{"n_layer": 24, "head_dim": 64, "activation": "swiglu", "norm": "rmsnorm", "positions": "rope", "rope_base": 10000.0, "weight_decay": 0.061, "seq_len": 256, "z_loss": 0.0001, "steps": 3375}
Each number is 200 + 40 x the weight over its row's rms, rounded and kept within 0 to 999. Layers, rows and columns count from 0. The size before them is the row's rms in percent of the matrix's.

# layer 3 MLP up, 768x192, rms 0.0976, rows 680-704, columns 96-191
101,226,235,209,198,149,192,172,201,167,174,155,276,149,231,204,143,210,218,176,121,252,132,198,144,119,154,223,147,187,161,243,183,126,152,160,220,298,256,270,162,255,158,214,252,238,175,225,177,194,283,248,181,177,231,273,222,265,180,176,171,249,165,182,210,153,209,235,238,187,215,240,210,143,181,210,198,165,215,218,191,198,154,230,228,277,144,182,222,194,193,212,195,178,234,203,163
100,189,165,210,253,210,172,215,204,230,177,203,207,238,240,231,134,187,260,178,277,178,199,193,143,231,151,194,189,161,163,179,148,207,178,189,146,135,139,186,202,186,236,241,183,156,159,191,184,246,198,200,188,145,182,220,290,218,256,188,230,193,173,204,234,209,136,134,173,211,200,224,184,154,326,178,234,219,216,226,148,261,215,242,155,181,163,229,104,203,208,186,238,143,245,224,169
096,260,261,174,199,266,271,222,207,233,191,280,159,165,248,186,252,244,261,211,202,269,158,194,218,211,250,144,173,102,183,217,240,192,220,169,249,207,129,217,200,164,203,220,155,166,169,248,207,213,254,150,242,256,255,192,228,314,176,198,200,179,229,248,274,165,158,155,189,258,190,269,224,220,252,180,243,202,141,203,199,220,200,169,169,181,257,243,162,217,174,181,110,262,223,173,230
107,201,225,109,208,181,167,138,205,248,155,203,211,243,181,233,150,276,239,212,203,78,275,226,241,218,210,223,217,86,268,269,219,211,190,238,177,135,207,205,159,196,206,198,187,170,264,159,184,221,212,236,222,196,194,188,227,136,227,189,222,202,201,189,185,218,160,292,237,242,206,238,185,216,218,161,160,186,206,217,175,147,193,232,214,256,154,205,233,276,190,200,212,223,170,261,122
106,160,184,155,151,215,165,262,150,228,215,189,156,160,188,86,244,230,228,212,243,237,166,162,143,300,211,145,216,237,212,154,247,214,231,214,180,180,205,212,191,202,234,192,156,205,157,208,143,232,209,148,190,185,222,178,244,148,301,88,160,218,206,235,261,180,209,235,182,214,139,174,210,287,167,198,144,191,260,227,182,190,211,121,145,171,187,162,160,182,257,197,256,157,181,204,270
099,185,230,170,206,209,255,158,222,175,177,191,220,213,205,226,175,229,164,197,242,182,182,182,145,206,188,189,208,238,172,159,159,217,252,214,200,223,129,223,119,216,247,125,185,225,215,204,221,225,152,162,167,156,237,111,137,217,242,232,189,249,303,224,240,230,259,169,152,188,200,240,173,199,180,215,204,243,157,195,208,235,281,143,205,246,189,199,165,229,207,157,147,204,156,137,317
103,123,245,244,206,230,225,202,178,122,238,191,254,174,212,202,160,161,273,206,149,274,241,206,187,170,136,237,253,217,196,201,237,201,199,147,205,200,205,270,156,218,158,180,178,194,216,215,261,193,219,201,249,203,173,187,181,192,195,285,176,152,199,125,211,288,243,197,164,131,223,244,135,250,157,219,156,137,180,219,227,216,198,236,157,210,216,235,196,188,166,159,174,207,177,195,125
102,168,159,133,240,213,213,243,254,203,188,165,201,264,264,199,99,205,196,246,157,163,163,179,222,238,213,185,133,218,180,159,165,202,228,162,220,189,147,202,191,198,200,181,237,160,215,154,158,260,163,205,177,204,173,198,195,255,200,241,164,265,295,232,182,248,296,217,203,222,217,192,216,212,227,273,194,187,246,234,187,195,103,224,196,128,249,222,200,172,131,108,212,299,215,144,186
096,150,208,185,130,243,200,253,204,125,211,231,221,275,162,185,189,244,153,247,192,252,183,204,226,213,225,227,215,137,261,164,296,165,146,204,174,125,229,271,228,197,195,166,169,174,177,198,168,149,155,172,266,225,190,189,289,254,215,211,248,169,162,169,283,245,159,98,296,200,228,196,181,184,227,241,208,264,185,154,205,171,237,188,135,200,217,196,222,241,218,209,229,192,177,226,172
101,152,171,196,250,250,189,256,186,189,204,173,261,217,217,201,196,144,146,165,189,249,199,195,199,227,232,218,229,216,221,148,150,174,158,231,180,192,179,179,201,121,110,256,209,108,115,206,168,202,210,209,195,235,251,272,184,150,176,249,230,216,158,130,230,204,122,310,221,162,262,144,191,233,203,143,236,191,227,189,266,219,149,199,166,156,177,215,258,130,237,270,238,246,147,205,219
105,195,120,243,219,216,213,220,171,193,251,216,186,194,230,253,202,153,190,262,165,153,228,211,256,243,222,182,202,257,208,185,121,258,122,205,183,155,154,154,188,138,231,167,186,241,248,197,219,214,248,155,183,241,265,190,201,171,137,239,139,186,238,225,136,209,195,213,165,207,176,198,295,255,157,204,237,204,215,174,243,184,255,224,285,148,168,211,288,225,177,154,172,197,136,202,151
095,152,170,223,235,222,221,260,223,206,208,144,196,273,200,223,150,174,280,219,201,210,231,217,154,97,190,249,221,167,157,175,206,190,288,180,220,200,152,248,268,166,145,289,232,217,140,192,191,155,205,209,236,169,142,160,171,273,277,271,221,206,140,231,219,151,214,259,143,243,244,148,164,291,157,192,155,151,145,299,224,232,190,209,207,123,227,195,188,243,255,227,215,237,188,180,255
094,100,139,236,202,174,185,156,202,176,243,181,139,168,163,146,159,151,165,209,149,195,168,207,185,227,235,165,192,240,146,205,172,144,281,184,220,181,290,248,164,248,196,197,213,255,97,205,148,160,228,217,158,239,141,210,156,142,209,159,221,169,230,171,263,186,230,251,178,225,298,187,163,199,176,241,192,195,163,184,278,235,161,137,214,188,221,198,251,171,168,110,181,190,195,224,249
099,188,203,273,181,218,200,177,171,189,225,157,265,187,233,201,191,225,211,227,179,192,202,186,130,143,231,300,155,174,220,150,198,259,176,216,153,206,208,182,210,229,244,201,131,200,155,200,155,166,192,229,187,215,152,225,191,123,220,145,150,198,222,168,233,182,212,156,234,185,141,207,272,188,188,237,129,192,175,201,212,120,179,167,184,286,201,221,192,121,108,235,195,123,237,239,214
094,113,157,165,233,173,283,164,173,231,161,215,220,157,165,251,209,184,210,276,202,268,212,183,300,193,242,264,197,228,132,219,187,114,186,174,215,231,224,234,233,190,214,213,193,199,212,240,233,219,238,205,273,211,140,145,234,169,159,269,152,216,201,210,177,233,228,177,223,263,198,218,222,166,145,242,149,273,181,156,183,248,257,177,181,232,215,199,189,239,209,184,163,256,283,228,136
107,153,216,94,217,191,217,172,181,155,213,158,261,141,235,162,183,216,238,171,257,231,219,285,245,178,249,195,182,227,111,235,274,231,192,196,268,221,70,249,167,189,236,174,181,249,211,217,207,188,214,191,203,161,226,211,186,220,185,280,203,171,153,252,199,161,159,137,169,204,198,166,210,176,257,182,200,178,154,186,189,193,266,218,187,183,208,170,137,146,255,249,237,124,225,121,229
097,205,179,222,208,191,98,174,236,118,181,197,260,205,188,146,252,183,203,225,221,186,248,230,128,270,218,230,235,196,138,214,142,245,191,151,189,227,160,268,194,170,151,204,202,215,167,163,189,189,288,251,243,203,199,238,266,217,236,264,252,214,236,200,177,152,190,235,178,197,174,231,299,235,215,193,246,277,250,200,155,241,197,229,155,231,212,292,241,226,225,217,151,226,164,132,249
109,131,148,226,192,199,106,147,243,217,145,180,189,209,242,201,208,122,238,206,198,218,169,176,263,204,305,203,171,137,204,165,217,158,288,228,237,172,246,132,227,271,221,157,164,242,219,143,248,206,148,185,211,212,196,174,220,154,134,203,133,131,223,177,159,214,234,222,204,256,207,159,131,156,173,123,228,146,244,270,227,217,148,218,174,222,182,263,224,190,169,172,205,125,210,256,167
097,146,170,149,198,163,196,208,151,235,125,224,159,216,159,193,285,239,271,266,220,252,219,233,237,277,208,144,216,227,183,203,149,189,183,190,227,181,165,215,257,236,177,236,198,231,134,232,149,243,189,191,175,189,158,253,194,231,183,173,201,215,232,270,162,96,156,206,218,252,177,185,253,168,183,194,216,216,218,161,190,188,242,202,128,166,208,245,188,276,227,262,233,207,203,193,174
103,189,290,153,164,205,278,165,181,123,199,161,284,232,203,250,225,179,160,167,154,247,184,221,124,188,181,132,193,154,207,157,176,214,204,213,142,185,154,260,183,206,121,205,197,224,252,181,141,162,273,217,182,255,132,242,286,182,107,264,254,161,192,159,196,227,202,252,163,222,141,215,198,209,223,247,197,184,244,229,161,241,266,204,255,199,172,155,247,213,183,277,204,211,191,215,175
108,120,246,253,165,185,201,206,179,153,278,146,207,220,224,230,214,221,168,213,253,158,184,107,142,239,182,125,214,149,191,161,236,220,228,236,236,219,214,159,241,174,172,213,172,161,148,245,206,212,229,133,180,206,216,187,145,203,181,191,198,251,219,198,228,192,182,151,268,229,186,267,187,242,190,247,206,218,188,194,202,250,178,235,136,105,217,223,188,200,198,166,193,207,246,191,172
095,200,169,205,221,196,176,210,199,157,292,141,185,179,195,151,148,148,151,169,109,254,203,260,225,203,210,202,208,212,204,202,187,130,163,159,252,228,147,150,126,171,210,242,227,214,163,148,242,182,211,180,193,265,141,208,162,218,231,210,160,209,184,191,144,185,185,200,210,227,193,277,223,201,205,201,149,240,172,202,162,250,234,257,219,174,213,171,153,148,173,196,189,213,268,115,245
095,204,283,220,160,245,218,189,196,182,230,199,222,176,269,197,131,194,209,161,194,195,218,233,247,223,185,172,210,143,211,195,250,176,166,229,164,284,209,254,178,226,253,195,236,180,172,191,209,219,219,243,205,246,175,257,199,182,162,305,160,177,239,175,231,217,284,191,131,174,198,248,197,202,244,247,206,180,280,129,123,242,161,249,206,226,204,193,163,165,140,153,253,246,218,171,124
094,124,199,239,224,162,150,181,197,191,169,181,172,177,252,147,184,169,143,105,229,204,194,274,220,133,175,157,163,131,194,180,228,212,172,216,186,152,163,245,224,174,181,218,243,257,150,178,175,132,221,153,243,210,203,197,271,231,194,188,140,168,176,223,233,201,196,183,182,162,179,225,234,233,185,202,277,249,141,255,156,228,230,198,149,287,206,279,214,189,204,208,148,288,288,230,176
102,212,165,218,244,265,178,220,249,320,170,192,206,150,189,141,249,159,151,217,203,183,182,260,238,196,224,167,221,201,280,191,238,192,218,232,192,173,232,116,184,234,221,230,166,153,228,273,185,138,170,189,232,207,208,181,136,181,155,212,158,152,262,157,227,160,161,195,145,198,245,180,171,209,211,248,218,164,246,205,142,172,226,188,220,192,247,156,199,162,215,132,175,248,279,273,244
# layer 3 MLP down (transposed), 768x192, rms 0.0816, rows 680-703, columns 96-191
095,194,224,204,174,131,161,195,216,66,209,228,240,260,196,188,269,165,226,169,132,233,211,252,255,162,147,269,192,154,172,186,173,202,196,176,244,229,206,267,216,185,230,150,193,123,231,228,198,152,228,168,203,288,199,182,171,255,141,175,177,184,162,208,221,112,153,207,215,258,239,185,201,175,243,227,234,215,277,211,236,230,231,194,200,198,190,168,275,145,166,218,181,209,220,177,257
105,214,191,209,195,201,177,183,250,178,173,104,195,221,199,244,187,159,191,254,148,194,224,218,281,137,222,268,183,281,202,197,196,220,175,242,195,130,206,191,212,69,139,156,232,172,196,223,168,191,238,223,166,249,190,196,176,186,229,174,229,150,204,174,155,156,290,168,246,173,141,211,160,207,153,191,203,187,161,226,147,241,160,269,215,200,110,175,107,201,193,230,222,206,139,268,250
094,170,205,204,189,273,142,255,135,177,198,250,177,202,125,181,256,186,218,201,162,184,253,176,174,223,227,227,206,193,257,168,190,273,215,155,186,174,263,194,232,159,239,220,211,169,130,193,229,248,227,274,248,203,214,245,254,210,214,194,211,157,158,173,169,198,207,212,130,245,170,197,164,223,141,245,193,168,247,236,236,176,214,246,206,212,156,150,263,291,145,186,215,168,238,252,239
104,176,236,127,136,211,216,192,138,197,216,161,174,212,250,180,137,106,252,261,220,166,168,205,147,220,189,212,227,164,162,187,188,204,216,197,156,218,230,196,209,223,186,146,255,150,250,202,167,136,159,163,166,161,195,198,136,195,236,189,165,181,257,212,208,218,148,212,219,201,196,255,205,230,220,187,149,173,186,194,205,290,186,258,201,236,267,259,156,238,154,195,233,210,191,236,195
107,200,209,243,252,116,157,168,174,242,246,159,169,148,215,256,312,182,149,230,151,86,132,195,243,170,217,223,214,193,230,171,171,217,233,192,171,121,228,169,197,148,112,166,170,282,240,160,246,199,204,270,198,245,164,157,246,200,193,195,226,228,249,208,137,218,202,199,168,209,192,160,184,209,164,283,219,133,203,191,236,230,155,222,229,203,209,228,197,140,176,262,254,243,248,227,210
102,184,145,220,201,232,230,194,165,198,213,252,168,166,260,156,278,163,209,219,182,188,147,230,141,272,229,139,226,211,217,164,186,249,255,199,193,244,162,181,207,241,119,202,226,129,193,186,188,161,123,150,244,138,178,131,177,169,226,225,239,161,248,211,174,248,287,181,231,230,166,174,211,174,295,153,196,203,197,146,229,221,247,160,197,178,181,214,156,169,194,212,136,224,188,173,261
100,187,142,151,172,198,231,118,217,279,209,108,202,223,180,231,104,213,212,134,194,123,154,198,239,220,212,203,145,154,168,236,191,148,223,249,288,253,176,154,134,225,203,145,182,188,159,183,215,162,191,269,205,246,157,213,229,226,178,172,184,283,269,192,153,206,280,235,225,208,162,142,183,232,248,138,254,248,188,211,159,163,164,211,200,252,235,166,148,203,218,226,209,215,208,199,215
104,235,206,161,132,159,212,190,280,171,176,207,277,173,151,198,198,220,161,150,160,189,231,263,200,171,112,203,244,212,240,155,214,210,173,138,152,208,166,164,222,219,89,147,147,228,177,246,216,272,203,165,109,167,161,190,214,140,195,198,211,248,225,212,197,237,220,220,194,181,216,249,228,215,190,206,198,173,222,230,178,221,235,253,228,189,153,125,220,165,198,204,217,182,135,211,241
097,257,211,141,174,166,116,203,251,237,209,153,179,165,266,198,84,167,144,161,220,167,231,225,201,221,178,246,203,243,245,214,269,208,242,193,171,196,188,215,115,248,223,209,182,179,216,191,214,191,209,208,256,262,164,205,222,212,132,258,170,184,249,151,180,186,206,199,200,208,263,169,186,213,203,191,230,176,238,238,265,157,126,233,166,205,213,170,240,127,168,184,148,254,177,184,220
102,185,189,136,203,150,227,211,225,163,220,126,235,233,220,183,274,95,168,217,214,211,202,174,139,225,203,203,222,149,200,272,202,168,239,250,241,186,154,215,162,169,214,150,218,161,227,227,179,184,171,213,138,192,171,167,162,244,229,155,254,199,220,140,237,249,195,154,230,199,86,199,101,226,168,197,178,165,211,208,141,283,226,239,193,227,217,214,210,211,172,216,213,201,269,130,208
105,207,154,198,198,250,206,180,139,205,258,226,225,257,218,218,216,158,159,166,166,239,171,228,210,256,144,212,187,243,205,220,220,242,318,228,231,235,189,201,207,259,273,248,173,146,291,229,188,184,254,245,230,170,209,214,219,188,214,184,166,144,201,231,254,211,205,202,223,227,226,231,194,176,170,235,225,215,227,244,200,224,160,198,245,171,221,208,261,173,161,230,191,229,204,206,86
095,224,217,134,191,241,178,174,146,217,209,108,279,223,180,216,202,151,224,175,281,137,226,245,214,263,163,242,153,197,254,205,206,194,177,211,186,248,208,181,123,122,126,181,180,199,170,178,219,190,206,190,213,210,214,169,199,183,181,117,192,266,229,221,162,216,276,236,167,194,209,201,179,258,161,121,150,211,202,252,229,264,153,280,162,276,184,105,127,211,189,179,201,123,197,213,214
094,232,157,197,236,150,199,180,252,159,196,162,158,209,196,190,0,273,227,202,232,130,156,162,221,251,215,168,203,217,200,203,227,240,259,133,222,208,245,217,203,266,246,212,224,265,151,209,215,219,180,249,166,197,231,209,155,238,212,271,235,253,158,202,182,173,261,191,150,149,197,223,194,171,223,155,194,210,193,157,200,225,235,251,187,235,199,158,152,185,176,212,177,158,159,242,327
101,247,228,195,196,244,134,206,288,190,241,120,169,196,212,192,141,216,249,261,117,267,210,272,235,241,189,162,125,282,165,216,196,223,171,187,246,246,174,199,180,219,227,145,256,175,246,213,196,234,208,222,212,129,137,227,216,155,212,261,220,139,179,187,234,235,289,189,185,170,226,234,155,183,221,213,168,199,314,168,244,257,143,194,178,197,151,251,173,243,196,129,167,185,134,147,214
098,211,197,202,259,180,172,226,224,238,190,217,214,152,175,213,247,180,234,183,212,177,252,172,192,172,216,211,186,158,206,212,194,139,87,212,204,231,178,203,245,230,237,177,167,152,149,184,230,203,206,163,173,191,218,184,209,197,236,286,206,188,222,191,178,257,139,187,181,219,249,203,279,195,137,159,251,135,188,136,146,252,252,145,199,213,212,209,170,212,186,187,213,282,252,184,141
110,208,149,223,256,157,212,190,180,156,183,195,153,208,158,184,197,207,263,150,203,199,251,247,274,208,238,192,186,206,215,256,254,281,264,202,225,218,193,154,211,163,248,200,207,311,243,192,202,166,214,244,218,194,207,187,245,232,198,300,270,146,219,287,148,201,242,246,224,230,195,164,164,237,247,247,223,154,242,223,189,205,220,212,183,201,193,158,167,280,106,112,246,163,179,207,186
099,256,267,137,170,141,142,230,274,204,186,127,214,188,221,164,172,144,168,197,275,191,153,168,148,227,245,157,213,218,208,191,203,191,159,171,207,229,215,191,241,193,161,217,181,213,172,162,264,227,208,168,191,151,198,200,218,204,318,264,196,225,224,186,150,166,216,276,219,228,226,204,194,269,246,184,200,188,207,195,167,195,236,179,164,252,218,223,188,172,141,190,204,197,226,119,274
105,162,146,233,174,197,173,171,237,218,124,191,184,222,150,297,150,205,217,248,198,219,135,221,228,189,221,237,209,231,193,184,225,231,228,205,207,212,203,193,184,231,200,174,174,225,201,184,230,229,153,207,169,180,181,187,224,225,170,244,169,217,124,176,193,254,261,238,233,149,171,197,186,157,176,166,239,144,127,270,154,215,111,268,221,192,217,199,162,263,224,186,187,202,225,219,226
099,152,93,149,155,137,113,170,187,174,127,221,221,186,155,191,121,173,207,167,139,229,191,222,231,185,256,166,195,196,223,172,187,175,176,170,277,217,128,166,169,165,236,229,283,291,216,231,195,237,220,233,136,225,99,175,239,191,200,178,224,170,234,262,195,192,225,257,215,113,134,222,213,128,219,161,176,208,204,204,180,168,177,240,201,178,269,171,163,167,194,221,159,187,216,278,302
103,129,141,128,252,209,180,282,170,172,220,116,242,153,162,165,224,174,235,192,259,201,209,260,202,158,196,225,97,220,251,91,193,217,232,173,242,235,189,138,238,182,242,238,174,201,267,242,190,160,168,270,200,241,211,159,243,185,166,169,255,227,201,182,168,205,178,249,232,219,191,198,145,234,254,220,201,203,178,196,254,171,282,215,256,154,187,205,201,204,158,196,233,255,119,196,172
099,218,188,248,200,177,202,202,220,216,152,241,207,288,165,152,307,241,211,191,281,163,180,209,237,202,148,220,226,169,211,255,187,218,239,166,211,163,237,216,208,160,134,118,208,316,163,157,232,202,232,212,247,146,230,229,207,191,184,249,239,197,239,171,162,201,155,181,205,221,174,238,173,162,270,259,99,193,165,204,157,190,171,178,203,170,246,198,206,242,207,183,232,195,194,207,212
094,162,278,154,158,259,220,218,187,159,168,185,239,156,240,154,228,275,204,164,199,228,178,159,138,171,180,150,147,279,163,262,151,207,212,292,215,142,208,254,225,241,210,180,159,158,284,219,158,211,213,217,154,213,188,187,215,124,207,187,201,201,234,228,186,257,94,117,169,163,173,178,208,177,192,205,184,170,297,210,178,168,285,199,283,230,167,186,190,183,220,205,189,194,204,210,188
099,216,210,205,184,195,241,213,284,252,262,241,191,171,222,225,205,138,179,191,203,230,236,254,193,189,149,126,144,215,243,179,180,205,196,156,248,230,203,182,178,156,196,211,191,190,120,205,254,132,193,258,148,250,226,211,200,229,174,250,206,277,212,153,209,215,233,314,183,259,239,265,228,192,291,227,174,218,201,191,186,191,162,236,229,228,213,281,245,106,141,206,163,241,108,214,206
086,201,194,193,215,152,235,203,191,176,204,99,144,189,256,187,84,188,219,193,199,155,161,162,226,270,193,195,180,289,221,130,206,181,183,190,223,274,215,258,214,198,202,158,170,194,174,242,159,242,183,194,167,166,147,140,148,208,185,179,252,218,247,171,248,181,334,191,108,226,192,136,176,234,184,179,169,160,276,137,262,238,111,216,220,138,169,232,141,160,213,183,181,214,192,156,245
# layer 3 MLP gate, 768x192, rms 0.102, rows 681-704, columns 96-191
101,249,241,228,225,158,194,187,225,225,216,167,172,220,280,148,188,189,170,254,283,164,256,224,247,228,203,143,123,125,234,186,238,267,192,263,242,170,228,224,152,230,173,175,161,225,165,211,192,197,162,270,243,229,200,144,207,236,213,207,233,216,187,201,191,187,102,239,175,214,277,200,234,174,171,146,214,175,190,231,210,218,236,201,166,186,248,194,173,217,223,193,180,202,198,278,162
095,212,203,232,149,157,159,180,182,152,238,143,196,183,195,194,209,264,199,171,229,215,232,195,220,221,173,246,226,204,206,226,178,149,183,211,202,209,111,158,236,144,196,136,182,151,229,161,304,173,248,178,182,181,163,286,200,266,262,187,214,185,140,190,121,228,196,258,133,250,209,201,164,230,166,191,192,139,168,247,196,215,224,227,241,167,207,166,148,166,184,184,210,169,216,207,230
101,191,206,204,209,188,142,172,184,238,217,125,216,186,238,282,244,201,154,230,194,209,185,209,204,176,180,99,184,258,184,210,81,133,180,168,208,129,199,176,180,254,178,176,220,213,182,263,233,211,245,200,215,231,191,295,203,276,130,194,122,248,221,171,152,257,211,193,241,188,152,178,178,257,217,228,225,228,190,276,120,211,186,262,196,166,194,195,168,204,155,251,270,185,221,163,140
109,263,209,225,263,187,219,225,155,185,215,221,183,210,149,166,269,297,205,142,179,229,194,181,227,165,187,157,178,218,158,202,193,244,159,175,200,165,257,152,188,144,191,157,193,169,209,243,215,126,132,200,137,255,172,257,260,196,221,191,275,163,187,171,147,137,145,169,228,235,186,208,244,212,241,193,180,211,209,179,159,215,151,227,206,228,301,226,198,248,221,216,239,237,278,212,229
098,227,204,141,118,139,216,162,229,195,187,138,200,246,185,199,245,231,196,207,187,207,144,190,237,241,233,106,190,181,252,191,169,180,222,254,209,212,201,160,201,181,228,154,184,206,130,203,288,158,242,211,188,173,157,249,229,156,211,159,226,157,234,225,162,225,199,159,192,157,246,126,269,200,224,175,168,239,142,207,184,249,167,200,163,138,220,196,185,211,190,249,177,195,233,171,225
103,184,171,176,208,241,147,262,150,157,196,176,141,174,186,234,162,126,164,203,181,197,230,166,240,154,232,214,254,205,278,186,248,156,161,176,215,237,214,218,226,283,176,170,197,186,144,187,202,107,197,169,185,161,154,194,241,196,218,205,152,202,189,186,152,112,193,244,226,144,245,254,201,237,175,238,189,210,206,225,203,178,168,153,150,167,257,190,208,292,147,211,145,237,208,262,160
101,236,239,172,139,176,219,234,225,219,225,205,216,178,224,163,265,241,232,233,145,206,190,170,203,237,196,270,201,247,235,163,218,210,181,137,134,183,155,142,217,217,176,188,205,207,255,179,219,219,235,129,204,265,188,258,251,184,238,113,183,188,217,183,228,227,199,171,142,235,202,191,239,175,284,170,132,154,201,249,189,203,159,240,193,172,243,175,251,234,121,167,155,202,151,210,221
095,84,185,153,192,230,223,279,139,203,212,159,183,245,200,183,221,188,180,242,145,170,210,237,264,230,181,178,119,237,216,177,207,191,135,198,143,184,223,203,269,171,184,139,196,180,151,161,163,200,199,177,223,240,190,191,206,236,229,226,221,229,216,179,196,277,246,209,256,306,193,274,187,247,202,176,200,190,179,239,114,261,228,200,253,183,210,124,150,295,266,218,144,169,203,235,255
097,230,221,137,137,216,244,188,249,225,195,252,214,177,216,214,212,256,201,159,177,161,187,270,228,244,131,149,138,133,248,261,205,195,220,215,221,163,162,200,111,188,224,152,202,141,262,159,251,190,255,230,254,184,265,253,224,256,204,208,221,173,258,135,218,210,169,220,153,189,207,217,248,208,227,206,259,117,189,172,224,249,247,213,233,157,160,180,184,184,246,236,173,175,233,204,182
104,202,211,239,169,202,123,235,245,260,158,216,230,235,170,122,240,187,218,259,161,115,255,241,231,186,177,163,246,133,153,244,203,193,226,246,153,151,216,292,178,208,188,180,223,240,235,151,227,238,122,213,228,228,205,197,187,234,165,179,226,207,191,171,179,174,185,154,165,204,215,144,235,239,224,184,189,140,156,112,129,171,145,246,189,212,202,136,218,233,234,140,207,233,140,228,128
097,295,249,229,183,206,182,180,232,203,265,203,185,125,188,146,176,175,139,198,150,157,165,269,282,149,119,251,232,212,202,180,207,131,212,211,209,238,186,187,221,143,99,135,111,242,187,190,213,220,255,154,289,206,186,175,206,195,185,215,262,184,136,221,162,221,172,233,192,212,254,228,202,229,167,229,219,155,253,240,225,170,177,176,222,177,280,236,229,143,154,212,168,255,206,195,144
090,151,281,246,234,212,181,200,206,194,148,176,244,161,186,169,178,199,186,211,300,183,154,203,220,235,233,208,202,161,232,228,191,160,214,202,144,212,172,243,142,168,180,218,172,263,150,235,207,204,153,184,168,192,225,232,203,217,190,191,259,212,197,215,280,94,180,214,170,225,275,190,189,188,135,163,154,197,204,123,217,162,263,197,172,208,166,219,178,246,197,174,189,224,235,154,161
094,207,194,224,244,239,178,215,171,146,187,224,181,226,237,251,204,210,207,237,250,167,180,202,152,213,207,213,147,119,240,296,230,177,182,171,201,177,202,233,143,154,166,237,190,160,204,138,190,197,141,238,195,235,170,260,264,139,160,283,193,174,170,166,236,216,177,189,246,168,166,220,216,224,239,173,233,234,129,160,251,227,125,214,235,168,187,151,169,257,167,190,243,146,168,233,258
095,193,248,240,254,174,248,289,289,204,245,228,167,182,218,244,223,217,247,213,231,181,220,230,234,236,207,190,181,111,218,167,272,191,200,226,196,222,159,215,260,210,205,118,228,217,112,163,208,277,222,257,149,210,197,159,175,187,142,146,196,148,222,214,210,198,212,129,239,204,236,172,179,219,187,241,196,228,200,192,200,198,201,200,254,208,255,215,211,178,290,210,244,218,218,147,209
113,250,185,225,198,160,232,234,254,179,220,257,156,213,198,150,236,189,229,165,190,213,260,200,304,180,169,64,162,235,147,245,196,263,157,233,215,128,240,211,229,233,232,215,221,168,194,244,243,203,248,251,229,200,176,233,268,226,149,188,208,239,206,227,199,180,129,226,197,198,261,162,221,176,174,249,204,262,145,219,164,210,194,167,169,245,226,229,156,106,161,168,137,235,195,207,167
104,213,218,187,181,177,290,226,177,217,139,196,190,176,201,174,184,209,159,156,114,203,167,248,236,146,204,69,216,121,203,196,241,166,164,231,218,212,158,212,152,130,236,141,190,252,141,249,218,224,192,182,174,206,202,188,268,232,179,149,206,302,259,170,225,216,214,154,147,216,189,202,275,127,249,138,182,245,183,255,196,195,165,231,193,271,244,179,197,175,217,256,158,254,238,207,222
103,139,169,232,156,156,192,179,248,188,202,181,313,272,171,173,250,212,274,137,178,245,218,223,233,230,211,168,179,176,166,229,211,225,231,187,175,128,266,211,213,172,149,122,175,222,185,215,227,258,159,220,209,276,264,179,171,198,149,154,147,235,212,164,100,241,247,117,179,186,192,136,240,248,151,74,161,201,139,212,253,213,196,183,186,202,178,191,189,173,174,170,151,219,151,223,181
096,155,224,200,270,164,236,234,181,170,129,214,218,173,176,228,188,318,233,215,236,178,180,179,256,216,182,209,188,231,215,251,198,126,201,245,167,125,187,205,197,196,164,138,138,219,147,266,182,256,224,248,186,207,264,214,216,281,220,210,143,183,183,201,264,208,192,190,226,132,179,244,169,187,159,193,185,239,180,159,173,232,169,139,222,270,155,183,207,187,221,239,230,203,85,234,126
100,198,211,182,118,155,241,230,219,187,274,181,172,252,152,245,246,171,231,171,157,236,190,136,207,261,170,169,227,194,173,184,188,181,165,212,203,128,193,184,213,148,145,157,210,249,266,211,168,238,190,241,144,245,139,239,189,129,232,184,147,176,176,108,206,146,153,237,190,279,230,208,227,231,159,173,138,241,223,267,215,214,231,264,198,128,168,181,223,232,225,272,173,261,172,203,194
105,225,135,193,275,171,219,162,288,271,162,205,221,219,113,109,168,146,242,213,218,66,168,266,178,208,182,195,239,199,164,217,235,194,233,168,185,159,191,152,145,174,175,163,199,145,206,120,252,176,186,228,207,209,240,261,234,240,219,205,236,183,191,180,148,214,194,225,145,227,246,197,237,200,186,242,163,186,171,250,129,104,195,250,196,173,206,207,264,190,247,209,152,260,168,138,106
097,83,108,204,154,198,166,177,257,205,184,210,228,154,201,163,184,172,218,210,216,122,163,262,173,246,237,172,131,182,165,273,185,155,223,114,200,201,192,237,196,171,197,200,146,234,220,177,178,186,209,192,203,255,205,210,125,190,202,139,152,283,218,236,164,239,212,274,231,250,229,173,224,223,221,171,186,254,202,153,165,200,225,162,200,219,187,227,226,155,205,187,249,159,189,255,263
096,216,184,116,187,219,140,193,195,100,148,167,174,208,186,99,208,165,183,258,203,158,155,244,276,139,157,287,218,246,148,241,201,173,165,199,191,150,211,145,139,221,127,130,205,255,222,188,227,185,288,194,173,223,225,236,187,163,243,193,182,149,270,168,201,159,158,223,180,241,182,231,197,221,175,152,211,223,183,261,289,210,177,163,248,119,230,136,199,234,189,172,146,224,254,177,169
096,243,188,144,220,193,160,230,167,180,220,163,163,183,171,225,220,188,193,215,165,182,205,207,183,171,170,213,204,234,177,191,188,189,218,160,179,187,114,194,172,242,223,146,246,165,197,183,289,192,244,308,252,225,227,246,241,230,196,364,216,140,282,210,177,229,199,142,145,211,255,224,193,246,115,221,139,160,131,204,210,250,168,213,123,180,255,188,135,147,154,201,159,241,274,205,97
106,141,203,172,187,161,224,224,255,213,209,186,203,211,161,210,229,188,249,242,223,202,153,246,170,207,248,136,173,206,247,233,263,198,158,291,170,185,176,157,201,177,232,242,237,222,260,313,118,238,194,233,225,194,259,143,240,156,206,148,166,201,282,189,173,183,178,208,201,195,220,231,283,223,163,158,244,224,185,205,190,197,217,239,237,195,206,254,208,282,237,277,147,244,200,222,143